From a checkpoint of a small transformer trained on Wikipedia.
Size: 25 layers, width 192, 2 heads of 96, vocabulary 8192, 13.1M parameters.
Architecture: learned positions, tied embeddings.
Training: a variant of SOAP for these matrices, 197M tokens.
Each number is 200 + 20 x the weight over its row's rms, rounded and kept within 0 to 999. Layers, rows and columns count from 0. The size before them is the row's rms in percent of the matrix's.

# layer 18 attention query, 192x192, rms 0.113, rows 36-72, columns 0-95
110,253,253,179,226,207,215,210,195,212,221,195,160,202,177,144,199,228,211,194,190,210,214,193,191,219,216,178,222,198,179,194,185,195,186,214,223,207,206,180,182,181,198,184,223,236,216,218,203,190,186,225,189,206,217,179,188,162,225,228,192,218,200,175,211,201,191,201,189,213,218,209,163,178,213,167,207,198,206,185,213,214,213,203,183,184,174,178,177,208,158,191,232,208,228,217,201
110,198,199,190,178,182,223,222,215,201,174,168,245,186,210,180,218,193,227,213,201,242,214,202,225,203,179,224,199,244,232,241,227,196,218,199,179,161,206,190,175,182,221,183,198,251,227,180,185,184,197,213,187,184,212,160,230,208,193,201,176,191,218,206,173,216,219,205,218,219,183,203,207,206,197,200,199,200,200,159,186,217,208,173,205,227,213,210,208,228,205,197,199,191,188,221,214
103,202,230,217,188,232,195,182,189,172,180,197,180,202,205,211,195,206,180,174,205,200,181,191,233,191,189,187,200,197,200,184,208,191,160,243,242,240,188,217,251,214,214,186,190,201,151,192,199,210,236,220,193,212,153,146,244,218,207,196,236,207,198,210,191,175,189,209,173,183,183,201,175,187,218,229,158,213,252,222,176,210,183,205,218,211,223,194,201,198,189,203,180,183,172,177,212
113,176,221,203,165,205,139,229,219,200,210,193,194,207,203,190,198,212,191,204,209,229,231,200,163,195,192,154,178,185,202,229,191,161,190,189,180,157,186,184,200,214,203,236,173,172,208,170,193,155,162,170,202,203,206,191,226,197,202,222,196,210,193,164,196,228,222,202,223,202,210,187,187,207,208,220,260,190,234,205,182,203,209,220,212,184,208,228,222,184,196,214,222,215,211,225,190
104,213,212,186,237,216,223,200,206,199,208,229,232,196,166,207,200,190,205,180,203,209,217,180,187,198,191,185,199,176,202,189,193,224,192,233,233,181,183,239,193,208,221,242,173,205,203,197,213,234,237,165,183,197,207,196,208,254,235,212,167,226,194,196,196,229,246,205,236,187,199,181,183,194,211,185,192,214,211,199,167,197,177,203,203,205,171,212,190,165,209,216,185,169,190,244,239
104,170,203,189,179,192,198,194,196,216,185,163,204,180,207,186,187,211,229,243,183,203,203,188,240,218,185,188,167,227,229,224,201,205,200,164,209,161,224,211,202,202,212,179,206,252,161,205,194,180,198,185,189,225,194,187,211,228,206,193,199,198,158,190,192,191,197,202,204,200,201,212,174,215,200,186,187,199,199,189,189,194,199,190,193,182,182,174,189,220,208,222,209,202,223,195,210
102,213,171,188,178,196,192,216,204,171,183,176,190,184,212,181,204,219,228,200,184,204,221,219,174,227,170,225,201,187,172,231,204,198,195,212,187,205,198,187,200,179,190,203,186,195,219,205,161,191,194,213,187,178,172,194,242,226,206,235,208,181,214,186,198,188,197,190,232,226,205,148,232,192,214,201,218,206,189,178,228,192,204,193,213,232,188,216,206,199,181,192,235,189,205,196,197
109,189,208,165,218,180,196,201,219,187,238,199,168,202,206,192,216,208,192,237,167,203,179,226,188,187,185,199,204,210,221,186,206,191,150,213,204,174,213,213,251,188,206,218,175,229,212,227,170,190,188,188,198,228,221,201,205,150,230,223,198,176,203,191,176,187,204,206,222,190,215,196,209,216,190,184,211,164,201,204,225,211,202,184,205,228,176,190,227,187,219,206,215,207,214,195,190
121,193,207,177,195,172,213,157,190,217,180,216,229,238,240,191,185,163,178,237,192,215,215,219,216,234,214,204,198,206,187,253,208,203,204,194,186,193,232,190,194,156,212,236,167,167,219,192,227,188,233,219,211,175,189,163,190,180,194,178,211,169,210,221,197,197,174,198,186,211,198,214,180,209,200,222,183,175,187,190,205,187,179,214,191,221,170,195,215,170,188,216,233,178,205,176,227
113,172,213,206,221,216,184,234,185,184,176,192,179,198,188,187,196,220,206,239,169,182,229,168,210,186,238,242,212,194,197,225,231,221,192,203,198,187,214,180,164,226,200,209,209,233,189,227,176,206,221,168,195,173,208,170,229,203,202,185,180,182,201,229,194,209,209,209,247,215,159,202,201,222,209,228,192,196,195,187,196,210,202,165,209,212,196,210,172,237,231,202,201,235,204,231,213
110,196,226,212,198,197,175,158,219,213,214,205,224,219,146,174,232,182,206,190,184,182,199,156,210,213,199,229,216,192,205,197,199,239,180,212,196,173,226,196,182,233,221,192,215,187,201,196,221,179,220,225,192,178,166,212,210,175,222,190,208,206,223,189,196,168,216,214,162,172,211,162,183,190,208,199,209,223,197,190,180,193,164,244,186,207,195,208,194,171,191,215,198,186,173,215,184
114,196,214,228,202,191,213,178,169,187,205,190,171,201,206,189,194,175,207,194,194,185,201,199,213,180,187,219,202,224,218,162,240,175,218,188,195,195,189,231,238,188,195,203,170,205,190,200,234,212,200,203,215,214,184,182,203,228,207,174,190,212,211,202,184,209,175,242,145,189,224,234,217,190,216,212,188,209,177,218,184,194,207,211,174,215,214,225,209,203,213,201,207,170,191,239,173
108,173,205,211,238,226,187,196,211,192,170,222,229,164,211,241,176,205,175,191,140,200,204,243,207,202,177,222,187,203,199,181,172,198,200,231,202,177,202,208,200,192,246,213,219,179,208,232,193,218,222,223,226,184,209,237,226,196,201,189,215,204,210,158,198,207,195,174,204,214,198,196,194,209,181,195,183,158,202,206,160,172,213,189,182,206,186,196,199,226,186,209,202,176,171,174,200
108,179,218,197,210,202,213,203,193,174,202,224,153,182,215,195,202,177,157,172,204,187,201,207,190,220,208,209,216,207,205,213,162,197,186,193,226,200,164,210,236,190,199,178,189,175,237,222,195,182,188,240,214,226,253,185,215,220,208,168,188,161,195,202,198,183,206,169,205,182,197,195,239,185,225,193,222,195,232,194,170,221,208,210,199,221,151,190,218,192,184,242,208,226,184,208,169
116,202,190,203,183,174,180,205,218,169,164,182,206,199,216,198,194,195,190,202,200,162,195,213,208,170,214,227,204,216,212,198,167,186,195,191,217,191,218,167,145,198,165,196,215,261,194,243,199,223,230,169,212,214,226,226,206,231,165,180,206,210,208,214,216,178,209,192,199,217,192,182,210,182,193,172,198,228,190,189,193,177,211,230,202,214,211,189,189,166,201,201,233,201,232,196,221
104,161,179,221,211,206,190,210,170,179,239,222,234,178,202,231,188,207,197,172,190,226,217,215,194,194,190,202,204,194,202,201,190,188,159,202,186,193,205,189,235,203,203,214,214,179,166,199,181,203,209,205,207,206,220,194,179,193,153,205,161,215,225,192,223,193,207,164,196,202,221,199,217,185,175,137,218,186,203,194,175,227,212,218,174,205,198,196,175,211,198,178,160,200,170,185,193
118,206,208,198,185,210,196,211,196,202,177,208,232,212,173,201,232,206,210,227,205,227,165,190,205,180,203,218,212,222,213,189,175,207,209,159,203,222,189,186,193,153,229,201,193,226,178,209,233,231,204,228,214,195,214,212,229,207,219,175,215,201,201,184,198,191,202,207,205,195,222,227,209,169,169,132,212,173,254,222,210,191,190,167,228,176,192,249,199,204,162,207,193,187,175,184,200
103,202,221,199,222,190,192,223,216,234,186,243,202,200,182,201,236,177,231,188,199,202,180,198,209,198,166,146,166,213,220,209,226,203,182,198,205,186,221,191,193,189,168,196,219,210,258,209,193,203,189,208,240,192,192,203,203,209,192,198,206,172,210,190,224,181,158,202,170,201,186,218,210,215,214,177,208,215,187,163,150,188,188,215,191,201,155,163,199,207,228,194,169,198,213,190,211
097,164,215,177,180,204,210,172,142,222,183,205,199,189,188,194,197,187,186,204,181,181,185,208,192,157,184,197,236,235,209,191,195,184,225,176,183,202,208,206,211,218,213,179,245,171,197,217,169,192,218,237,178,184,192,214,221,194,217,153,188,228,212,179,195,190,187,220,209,218,190,193,196,189,203,193,191,175,172,199,209,180,183,198,205,236,186,201,165,219,238,205,163,204,200,192,167
117,188,189,202,205,220,217,226,196,219,222,207,219,216,191,173,187,198,230,212,188,196,218,220,221,162,236,218,183,220,201,202,152,210,179,205,187,216,190,234,203,217,202,204,213,188,185,207,212,233,162,216,208,187,190,235,186,224,229,213,213,198,174,203,191,175,219,209,159,217,182,186,177,186,164,216,195,191,191,198,161,215,195,165,200,179,172,190,198,165,213,198,221,174,210,187,225
109,195,181,191,175,192,173,232,211,212,175,201,183,222,222,213,213,182,188,179,170,200,136,229,190,196,207,173,206,167,225,229,202,227,169,193,199,206,210,202,199,229,211,200,196,199,198,203,243,189,208,174,185,206,230,184,203,183,194,208,195,207,210,216,164,198,188,188,176,178,201,199,189,186,205,212,220,173,205,195,174,209,199,158,193,179,181,198,207,189,203,187,203,193,234,195,213
107,185,188,177,199,219,184,182,206,186,189,181,202,226,176,192,195,205,196,215,215,217,204,217,232,188,196,191,185,194,165,181,221,198,197,183,194,240,217,195,213,204,186,196,198,227,170,188,216,261,176,181,192,242,189,185,206,170,169,203,233,177,210,165,203,172,207,216,204,207,197,182,179,198,203,202,197,233,204,153,182,196,209,211,173,242,213,219,249,196,179,232,223,202,194,196,152
107,196,233,222,233,195,197,228,229,180,224,242,173,206,191,199,186,209,185,205,176,218,203,182,208,190,178,162,214,164,181,204,197,171,189,151,176,173,205,194,222,203,214,192,213,196,168,237,159,238,194,199,195,248,220,194,260,194,221,202,193,208,218,195,189,184,165,205,199,216,208,170,188,181,222,173,199,194,176,172,213,205,236,187,193,210,150,195,186,237,218,205,196,208,213,217,226
115,189,204,204,173,194,192,188,205,200,180,153,200,224,195,179,207,192,184,238,198,225,221,219,164,166,163,162,222,201,195,238,185,180,205,207,193,175,208,216,194,199,202,200,229,207,186,183,189,182,182,197,175,183,210,195,213,220,206,214,182,208,185,202,196,228,224,196,229,193,181,195,176,212,224,182,223,176,212,209,197,233,212,221,175,181,168,147,197,179,223,208,176,187,195,196,218
125,225,167,149,171,180,188,202,217,191,213,177,180,187,171,219,225,206,206,212,190,210,224,183,192,201,215,206,192,211,197,178,163,180,205,197,206,163,230,196,184,181,196,186,210,222,198,210,224,187,181,202,196,208,209,189,184,180,194,199,202,174,213,208,188,209,178,190,182,207,203,185,209,203,209,212,191,195,218,148,159,220,193,204,207,192,228,187,177,224,206,159,172,188,190,191,186
106,211,196,167,211,218,189,229,221,202,233,177,201,231,195,193,179,193,194,161,210,197,197,204,161,195,206,193,197,176,211,222,222,164,228,196,190,237,228,216,212,202,228,185,193,162,248,215,205,232,218,225,214,187,206,181,246,173,197,213,232,167,213,194,199,228,214,179,195,190,186,207,196,176,209,180,190,187,200,165,188,212,202,207,198,179,174,222,167,178,220,215,203,187,242,220,192
102,219,198,212,195,244,185,202,192,195,211,195,202,208,191,213,208,181,240,168,208,216,170,178,193,191,205,184,200,179,241,219,246,202,190,187,211,202,198,220,228,206,185,170,202,200,196,192,167,203,180,185,192,219,190,187,208,211,188,205,221,207,203,219,177,213,182,169,229,175,190,191,184,218,179,155,203,212,195,172,177,181,213,186,193,250,198,213,193,171,189,175,190,207,222,189,175
110,202,220,199,196,237,191,210,197,173,175,216,198,221,195,209,215,220,158,198,210,197,229,209,214,188,194,217,125,200,192,208,168,207,190,199,185,228,147,189,192,202,203,235,209,233,183,218,225,195,220,203,217,241,191,175,211,183,191,197,232,190,189,189,182,184,222,221,220,204,183,237,216,198,195,199,197,190,194,225,206,187,237,211,195,173,182,205,171,194,166,203,155,233,179,193,207
106,218,212,215,247,253,145,187,185,190,167,204,204,218,192,209,190,216,191,215,153,206,225,186,182,202,238,204,205,217,224,234,191,253,202,192,197,217,193,211,219,207,178,224,222,203,192,178,213,189,227,223,204,204,212,222,187,192,184,203,226,226,198,228,204,185,206,201,183,220,196,187,199,183,192,196,201,204,219,166,233,202,194,196,215,197,186,208,215,218,203,188,190,168,221,182,203
118,188,196,180,207,203,236,180,197,174,180,200,196,190,240,205,178,185,166,190,199,194,211,253,189,205,200,196,199,220,188,186,193,222,159,171,182,219,209,194,215,174,190,207,185,165,183,186,173,209,233,182,190,171,176,232,185,221,248,179,198,180,187,188,194,188,201,188,181,134,169,185,197,195,251,190,196,202,202,185,213,198,220,215,213,189,188,164,206,207,193,225,170,202,190,181,239
107,195,215,181,185,181,201,208,191,191,215,221,207,166,236,223,197,228,176,212,223,210,177,171,224,204,181,164,229,219,178,199,199,184,173,185,210,211,199,175,214,237,196,197,228,196,229,199,158,190,188,184,188,205,224,184,196,202,231,211,211,207,213,204,200,188,200,165,194,174,174,185,229,166,213,199,188,190,246,204,211,196,167,224,189,201,207,206,160,215,210,195,216,191,194,223,185
102,210,237,232,180,193,225,198,226,212,202,214,223,201,213,219,188,179,214,198,173,232,172,203,235,193,195,203,176,187,197,212,175,216,206,225,195,219,203,196,208,215,198,203,192,215,170,225,143,207,233,233,175,198,214,188,206,199,169,183,199,188,172,222,184,182,211,194,217,153,201,193,188,190,179,188,188,179,219,190,177,204,231,238,197,193,235,186,182,192,201,185,174,215,202,177,235
108,199,196,220,174,212,224,199,234,223,217,203,206,214,243,215,171,217,231,186,204,241,188,198,194,193,198,195,187,212,182,194,182,199,191,179,220,196,198,174,175,202,213,206,236,173,218,193,202,224,173,198,222,182,141,194,200,230,223,212,161,195,187,185,225,188,213,183,205,218,191,194,210,191,202,207,200,185,173,190,197,190,203,175,214,205,240,220,171,216,184,215,178,246,206,194,250
110,143,211,179,180,193,220,215,200,204,190,216,259,172,197,192,188,203,224,195,260,179,207,187,173,193,242,182,177,231,207,181,219,206,162,195,197,233,229,174,212,192,149,192,200,179,199,190,221,186,198,167,190,196,219,189,197,216,195,208,202,256,223,199,204,219,179,198,177,184,176,206,210,175,214,215,188,215,253,177,206,233,215,200,221,191,228,208,226,166,206,198,205,203,189,231,219
106,198,185,184,184,186,211,241,207,184,222,174,203,213,210,179,211,200,239,199,187,187,215,215,200,196,209,234,206,222,203,170,192,222,197,184,206,196,211,204,207,197,136,239,227,210,190,192,189,206,179,201,191,192,204,213,169,173,170,193,249,228,169,160,201,194,204,224,209,186,197,207,208,199,181,198,170,200,179,201,189,211,209,207,205,201,208,215,198,201,168,208,221,177,172,190,198
105,225,187,231,219,172,225,230,237,223,222,205,187,190,219,207,218,190,205,224,217,208,161,234,203,236,204,215,155,208,183,156,199,237,178,225,220,207,231,183,195,204,189,197,229,217,211,223,156,219,221,205,171,182,174,197,210,187,192,228,169,186,193,227,198,175,165,197,201,189,182,208,199,179,212,193,193,163,192,176,179,235,200,199,230,189,199,230,196,210,200,206,178,217,211,170,209
111,182,203,215,204,212,191,182,216,200,201,226,186,187,187,201,172,222,208,197,173,205,211,187,200,238,173,183,149,183,203,196,185,200,216,200,182,204,214,157,191,201,211,236,214,219,234,232,203,183,188,180,197,211,199,212,193,175,165,196,152,196,201,202,180,212,183,208,183,246,241,195,222,195,192,177,234,183,197,160,143,229,214,243,207,168,203,217,160,203,197,210,212,187,167,180,177
# layer 18 attention key, 192x192, rms 0.114, rows 36-71, columns 0-95
108,204,204,202,212,236,211,195,199,231,206,184,163,225,189,143,202,196,157,178,239,223,227,184,207,202,188,186,233,199,182,192,193,215,174,224,232,198,192,176,199,230,206,223,171,237,226,202,208,197,154,230,206,245,200,158,214,217,202,190,213,219,219,189,204,207,164,207,210,229,172,171,210,183,222,200,215,191,191,169,184,218,205,199,196,209,215,187,181,177,171,183,203,170,178,205,233
108,216,209,173,216,204,201,180,169,197,191,204,210,184,233,200,210,198,229,212,187,226,227,217,229,207,166,213,214,202,224,202,202,234,193,218,199,195,196,193,197,186,210,213,191,218,189,195,199,224,240,216,218,194,192,186,213,198,179,177,172,226,185,202,169,205,225,223,248,208,200,200,200,202,191,215,147,153,189,205,188,219,248,194,226,193,211,177,224,235,212,174,193,182,154,206,218
104,165,227,221,232,200,210,202,192,183,183,168,218,179,208,203,180,207,161,188,192,163,193,200,173,184,179,198,180,164,179,144,207,180,194,162,206,221,194,234,188,191,195,209,186,228,208,209,192,209,221,225,214,215,220,196,196,188,221,219,236,203,205,212,208,214,206,216,162,222,200,176,192,184,145,211,206,182,241,231,193,172,211,234,175,206,215,216,185,208,216,193,191,209,198,188,200
115,193,213,187,206,215,157,178,230,188,213,214,174,201,211,204,195,222,212,185,203,233,205,224,208,204,235,188,212,179,189,185,190,161,244,218,188,205,179,227,222,221,220,196,178,196,178,231,161,158,200,210,193,188,193,192,205,233,165,226,211,207,187,172,159,212,176,211,241,186,197,150,205,229,220,232,189,193,227,212,184,206,195,154,211,175,200,204,201,176,240,199,234,205,208,203,219
103,185,186,199,217,202,190,186,197,193,206,207,222,174,179,224,210,204,200,183,220,201,201,173,220,163,209,203,240,173,236,164,212,192,177,196,223,212,161,215,184,191,197,222,186,198,225,201,161,251,196,208,230,196,214,224,198,200,207,170,231,200,226,223,168,214,243,184,210,192,183,196,228,190,207,191,190,182,208,184,192,186,178,181,212,199,192,225,196,171,216,214,188,196,174,231,223
105,197,219,190,204,201,236,219,176,213,198,168,177,179,232,171,206,177,230,197,162,201,170,174,211,230,190,228,204,224,197,211,173,212,201,196,205,192,229,217,194,213,196,203,222,191,174,200,234,210,181,180,174,227,192,189,208,246,188,196,213,200,156,206,191,222,205,201,200,210,200,227,184,184,203,212,207,206,189,200,187,199,194,167,175,206,200,152,214,212,186,161,196,212,222,218,235
103,176,182,186,228,187,208,201,212,183,183,235,192,194,253,182,189,237,234,169,141,206,206,229,212,218,167,201,194,221,211,199,198,201,196,243,195,219,205,206,200,242,175,185,194,206,194,205,192,187,206,210,205,189,154,214,178,222,225,193,208,206,221,210,214,184,224,186,192,222,215,200,208,200,202,202,208,197,187,207,184,202,229,204,203,200,192,207,175,223,188,228,219,191,159,201,214
106,239,225,173,230,216,198,188,224,213,237,221,174,205,199,204,223,231,190,208,195,212,201,232,215,199,210,155,220,204,231,194,237,209,167,217,204,208,215,212,215,230,155,197,201,226,176,226,179,188,201,202,176,221,206,227,210,180,213,212,196,203,231,161,184,180,183,211,207,204,192,199,201,257,226,233,216,191,187,212,197,212,169,153,207,217,185,192,171,205,189,184,197,226,193,199,192
119,217,206,166,182,194,188,205,223,207,200,210,210,210,217,200,171,198,209,202,193,210,232,226,227,204,173,188,214,173,217,228,189,193,234,176,178,210,205,207,223,197,186,202,196,196,223,222,198,190,221,184,198,185,197,198,159,185,217,207,221,188,226,202,202,222,225,176,190,203,189,233,188,229,192,205,193,195,204,174,211,196,203,191,168,241,188,218,226,220,160,211,227,224,191,187,210
107,188,221,184,190,215,194,215,218,218,170,191,179,222,209,199,185,242,215,216,239,200,209,198,182,192,209,239,173,205,208,209,266,210,193,236,203,186,199,179,190,225,195,189,180,224,227,216,195,203,188,198,198,167,164,178,202,214,179,190,213,185,193,222,207,190,218,191,223,173,196,213,172,196,198,252,187,188,181,178,208,190,213,224,210,190,192,177,219,212,220,179,188,230,177,227,197
109,197,224,220,199,187,191,184,230,196,199,238,203,186,185,201,192,202,198,206,186,213,201,225,240,167,192,197,226,207,191,202,195,209,165,242,191,186,202,188,183,200,203,166,206,157,189,202,229,212,167,206,177,188,201,208,189,215,193,196,225,209,212,222,198,186,225,178,160,213,210,203,210,151,193,169,205,217,210,237,189,163,178,206,190,195,205,201,241,179,174,229,231,203,170,205,192
115,182,204,193,226,187,226,224,184,220,228,181,167,187,216,173,162,209,221,199,200,200,180,183,184,180,193,221,208,145,218,185,203,160,242,174,195,173,216,185,203,177,229,160,218,178,180,220,210,214,196,189,177,215,213,170,213,197,184,193,182,191,196,211,212,195,172,231,181,241,225,204,179,194,218,233,206,151,201,227,181,217,197,204,190,217,168,193,213,246,205,219,237,175,172,221,176
105,193,164,221,211,210,183,221,217,197,192,205,221,182,172,208,158,212,214,222,202,232,174,243,234,209,214,202,191,202,212,179,197,155,190,159,184,180,194,200,174,196,187,177,182,178,197,216,225,215,219,181,216,190,219,198,212,202,213,205,194,238,199,207,191,176,209,192,192,218,151,231,200,226,203,170,196,180,208,220,196,180,227,183,172,168,185,151,191,250,209,214,192,207,173,203,230
111,208,168,186,219,214,194,215,262,159,193,208,176,207,206,214,230,202,169,194,205,208,151,194,197,214,215,235,196,191,193,212,191,200,170,191,238,207,159,231,210,223,169,170,233,213,214,186,200,188,204,214,214,176,238,168,218,223,181,196,152,187,193,209,222,190,214,178,200,219,215,206,218,200,207,183,233,187,222,199,160,182,224,184,187,195,185,212,195,199,175,225,195,193,194,213,194
117,201,197,216,209,189,195,192,178,209,195,182,220,210,207,193,193,211,216,214,190,196,221,200,211,213,196,230,213,225,220,234,180,210,206,183,226,190,218,205,191,181,183,240,242,231,183,239,200,191,209,196,251,193,196,215,185,227,175,206,214,186,184,199,215,171,214,204,199,180,215,219,202,183,210,156,224,181,196,176,198,201,218,213,195,222,216,194,217,156,189,204,204,198,190,209,207
106,171,169,221,169,170,168,189,199,159,188,229,206,189,216,240,185,211,208,206,217,221,214,203,206,206,198,227,227,217,224,208,178,200,182,192,193,203,189,173,224,191,197,202,208,153,186,185,212,224,222,224,218,191,226,170,201,166,184,257,202,175,196,189,224,196,201,211,217,178,179,150,212,202,181,167,228,201,211,212,169,210,228,220,197,179,205,188,182,220,193,220,179,200,218,214,209
118,228,233,202,169,228,207,198,199,200,180,176,218,179,187,205,228,195,200,227,187,196,171,208,211,194,223,196,208,213,221,182,151,158,238,156,193,214,194,181,180,152,207,195,154,165,195,194,228,233,184,231,221,212,197,181,236,195,198,169,222,174,226,180,177,182,193,227,211,230,242,238,206,205,172,181,179,173,199,208,238,209,202,205,203,215,169,189,168,186,190,201,189,212,189,192,222
106,216,223,209,199,183,192,239,200,204,203,181,179,223,212,165,241,209,196,180,174,205,176,202,215,196,175,201,173,234,185,222,217,191,194,216,201,212,225,202,188,156,207,180,183,213,211,198,186,207,203,206,184,206,172,178,198,192,185,179,197,190,189,225,189,193,191,203,178,235,188,214,182,163,171,184,184,202,193,213,183,219,185,192,210,180,191,186,219,229,184,201,176,217,195,214,217
097,202,185,188,164,204,226,194,224,227,197,169,226,199,209,199,180,191,169,196,174,178,197,180,218,216,189,193,211,219,171,221,221,205,189,199,193,197,211,192,204,177,208,146,210,175,227,165,189,207,206,205,192,200,168,196,212,239,185,178,202,221,225,206,201,209,209,198,193,204,203,182,204,198,192,149,227,185,203,247,229,174,205,209,205,217,213,174,125,230,197,202,204,227,199,236,182
117,205,183,219,186,199,223,200,204,246,186,195,193,196,188,189,193,212,250,165,245,224,189,222,214,128,206,179,183,218,209,190,182,205,157,197,164,205,177,195,192,199,206,187,196,211,183,216,210,231,185,213,183,224,209,201,191,214,190,180,205,182,210,215,225,193,188,210,189,171,179,202,217,200,186,201,201,175,210,214,182,148,170,186,240,205,193,201,218,179,206,211,198,240,189,244,210
107,244,202,178,216,217,170,193,200,230,158,192,201,238,198,221,188,204,200,195,196,192,176,218,180,216,192,179,188,194,198,179,188,188,227,171,197,177,218,237,185,200,237,213,187,200,177,199,206,181,216,180,179,185,253,213,175,217,184,220,213,235,200,183,159,184,184,196,179,188,205,232,188,208,225,198,193,202,203,186,190,201,191,182,203,217,172,210,203,190,187,187,194,211,234,199,185
108,216,240,216,209,199,195,213,210,203,160,203,211,183,214,176,197,173,190,197,217,171,179,221,222,206,210,212,181,229,184,201,199,213,173,202,169,217,203,194,211,218,214,209,196,197,180,231,183,247,182,176,180,195,179,161,199,183,169,239,211,170,230,156,182,199,179,157,169,176,205,179,178,237,178,196,180,198,193,193,195,223,189,239,191,235,216,206,188,157,159,206,190,195,199,199,159
107,256,193,176,197,208,223,218,214,210,226,227,195,196,180,197,187,232,200,218,206,223,152,180,207,201,189,190,209,232,166,198,229,172,161,212,215,175,189,182,197,195,229,207,203,171,251,202,192,215,196,241,186,231,192,186,183,225,177,175,207,211,173,220,178,114,182,202,195,196,171,173,209,212,213,212,217,186,199,187,188,201,234,174,188,201,181,200,215,238,221,227,181,201,206,199,214
117,186,228,193,197,202,177,180,241,229,181,206,197,219,190,191,188,182,205,219,170,230,222,232,215,200,183,166,233,218,183,207,202,203,191,216,205,223,190,220,210,177,240,204,248,201,192,194,197,198,157,188,190,220,194,202,248,231,211,202,223,186,200,208,228,198,241,197,220,190,180,192,209,216,207,193,216,204,227,235,186,220,171,213,158,192,217,183,182,183,219,186,205,203,211,175,237
121,214,188,121,214,198,216,194,180,190,180,199,189,208,158,203,219,177,220,222,211,226,241,188,194,206,185,205,214,190,208,204,170,210,180,203,192,172,179,206,187,205,216,206,221,193,199,190,223,203,209,220,193,224,189,216,192,189,218,196,184,191,215,217,188,206,186,195,214,217,208,223,216,186,205,194,204,213,198,192,236,207,215,210,173,202,227,198,189,218,197,188,178,184,199,215,188
110,197,153,191,194,219,195,222,233,203,219,228,206,220,181,207,220,176,227,220,196,174,176,208,172,199,223,205,213,211,193,217,202,199,242,180,236,248,197,242,194,239,206,211,203,206,211,193,217,204,215,233,188,179,181,208,205,206,193,208,216,183,187,222,176,235,207,183,201,180,177,196,171,187,220,184,149,210,171,196,210,190,196,210,239,221,200,197,176,172,227,221,196,192,201,203,193
104,250,174,194,233,210,197,194,140,208,193,196,200,185,210,229,235,170,185,213,192,201,191,182,172,194,169,177,186,207,214,215,198,190,198,208,213,212,217,234,187,197,215,216,184,224,195,192,213,179,201,202,193,192,198,213,210,198,198,172,231,209,179,192,185,213,165,188,202,190,172,168,225,189,172,163,215,206,196,209,193,228,220,201,195,231,181,208,196,211,210,199,177,192,192,211,196
111,177,195,212,181,220,177,224,187,160,191,194,194,223,168,197,200,175,188,214,203,162,188,231,219,170,230,231,172,226,236,205,178,192,210,204,218,223,180,204,211,183,195,188,222,209,214,233,188,198,187,163,200,219,199,168,198,195,190,234,186,211,188,187,179,157,204,254,202,213,188,198,185,184,171,225,211,188,196,200,222,184,193,212,209,190,235,190,164,184,185,206,184,231,208,181,213
109,183,203,180,202,207,202,227,202,194,201,188,172,193,223,200,195,201,162,201,190,198,208,193,233,200,209,205,212,244,217,203,209,226,197,210,232,212,168,212,168,187,188,192,213,179,192,209,196,201,196,188,198,194,197,184,213,200,213,201,217,205,188,192,205,158,186,193,198,202,198,220,229,167,189,197,222,198,222,207,235,180,215,171,233,230,185,192,210,211,209,184,213,204,243,188,216
119,192,209,198,210,199,237,192,211,171,201,198,175,193,208,196,176,211,191,194,199,188,191,192,206,186,194,168,183,207,197,198,213,222,171,195,182,244,196,190,208,183,173,194,204,192,189,206,184,239,204,175,214,174,169,236,179,219,221,239,191,200,198,205,170,188,204,212,229,185,154,210,154,194,231,170,218,204,204,216,188,181,209,183,210,191,202,168,186,222,227,211,168,181,214,181,229
101,224,233,163,197,181,228,186,197,192,209,199,229,164,232,220,205,212,191,204,208,197,166,177,188,245,187,189,223,183,151,190,216,204,195,224,246,194,215,195,185,199,193,200,180,205,221,158,181,203,199,232,213,182,178,191,241,224,223,186,229,204,217,226,188,204,169,167,192,156,183,198,227,193,192,191,197,218,242,157,221,188,220,184,233,210,204,228,192,188,187,188,178,201,217,171,210
103,196,225,211,193,190,192,171,203,204,183,218,216,216,216,198,210,185,204,236,204,246,205,198,170,198,185,198,226,199,174,228,176,175,235,213,203,206,225,239,206,180,194,184,186,212,205,196,193,209,229,209,201,190,246,191,173,193,195,160,191,198,181,211,180,213,210,219,222,173,171,188,153,196,183,173,237,210,245,188,205,233,193,205,200,194,205,203,209,200,197,217,161,218,199,156,214
108,197,181,211,180,202,191,207,225,210,209,179,206,182,200,212,183,237,150,222,192,204,198,214,177,201,190,182,217,206,204,217,189,208,195,199,193,194,219,183,209,197,220,264,183,208,182,211,214,221,193,177,208,216,160,213,185,235,222,200,191,202,201,194,200,199,224,186,180,205,224,218,191,188,178,191,221,202,216,177,187,217,226,178,226,202,192,210,193,178,178,201,178,189,236,217,226
111,217,215,198,193,178,217,180,190,203,184,167,222,186,199,161,219,189,204,198,196,178,175,196,204,224,224,203,203,212,184,183,172,216,178,169,172,212,206,193,158,196,218,195,208,207,170,188,193,161,237,194,188,203,207,218,199,220,160,205,185,197,211,201,166,248,182,205,184,175,179,193,230,184,210,203,188,197,248,173,218,218,200,220,219,206,250,208,236,191,215,201,201,211,240,212,235
107,219,203,187,200,203,187,181,213,226,223,187,168,189,222,202,215,191,234,224,213,183,240,217,154,191,163,201,195,219,227,176,171,220,196,188,194,179,218,227,188,200,154,228,177,177,171,227,200,214,182,201,188,247,196,178,222,152,157,212,216,201,198,205,211,204,168,197,213,171,179,219,179,183,195,193,184,185,181,207,218,223,189,195,216,182,162,217,202,167,184,198,187,201,136,221,161
105,222,189,247,199,207,200,192,224,205,180,227,214,198,186,172,218,196,181,208,184,198,209,227,183,241,156,184,188,256,189,166,208,195,187,212,206,196,214,199,191,201,213,191,211,233,162,177,173,199,211,215,191,184,197,215,190,190,194,191,175,171,194,225,206,188,203,234,200,205,202,197,180,210,228,202,176,222,188,180,196,197,197,221,197,189,202,196,217,187,185,203,156,188,238,213,179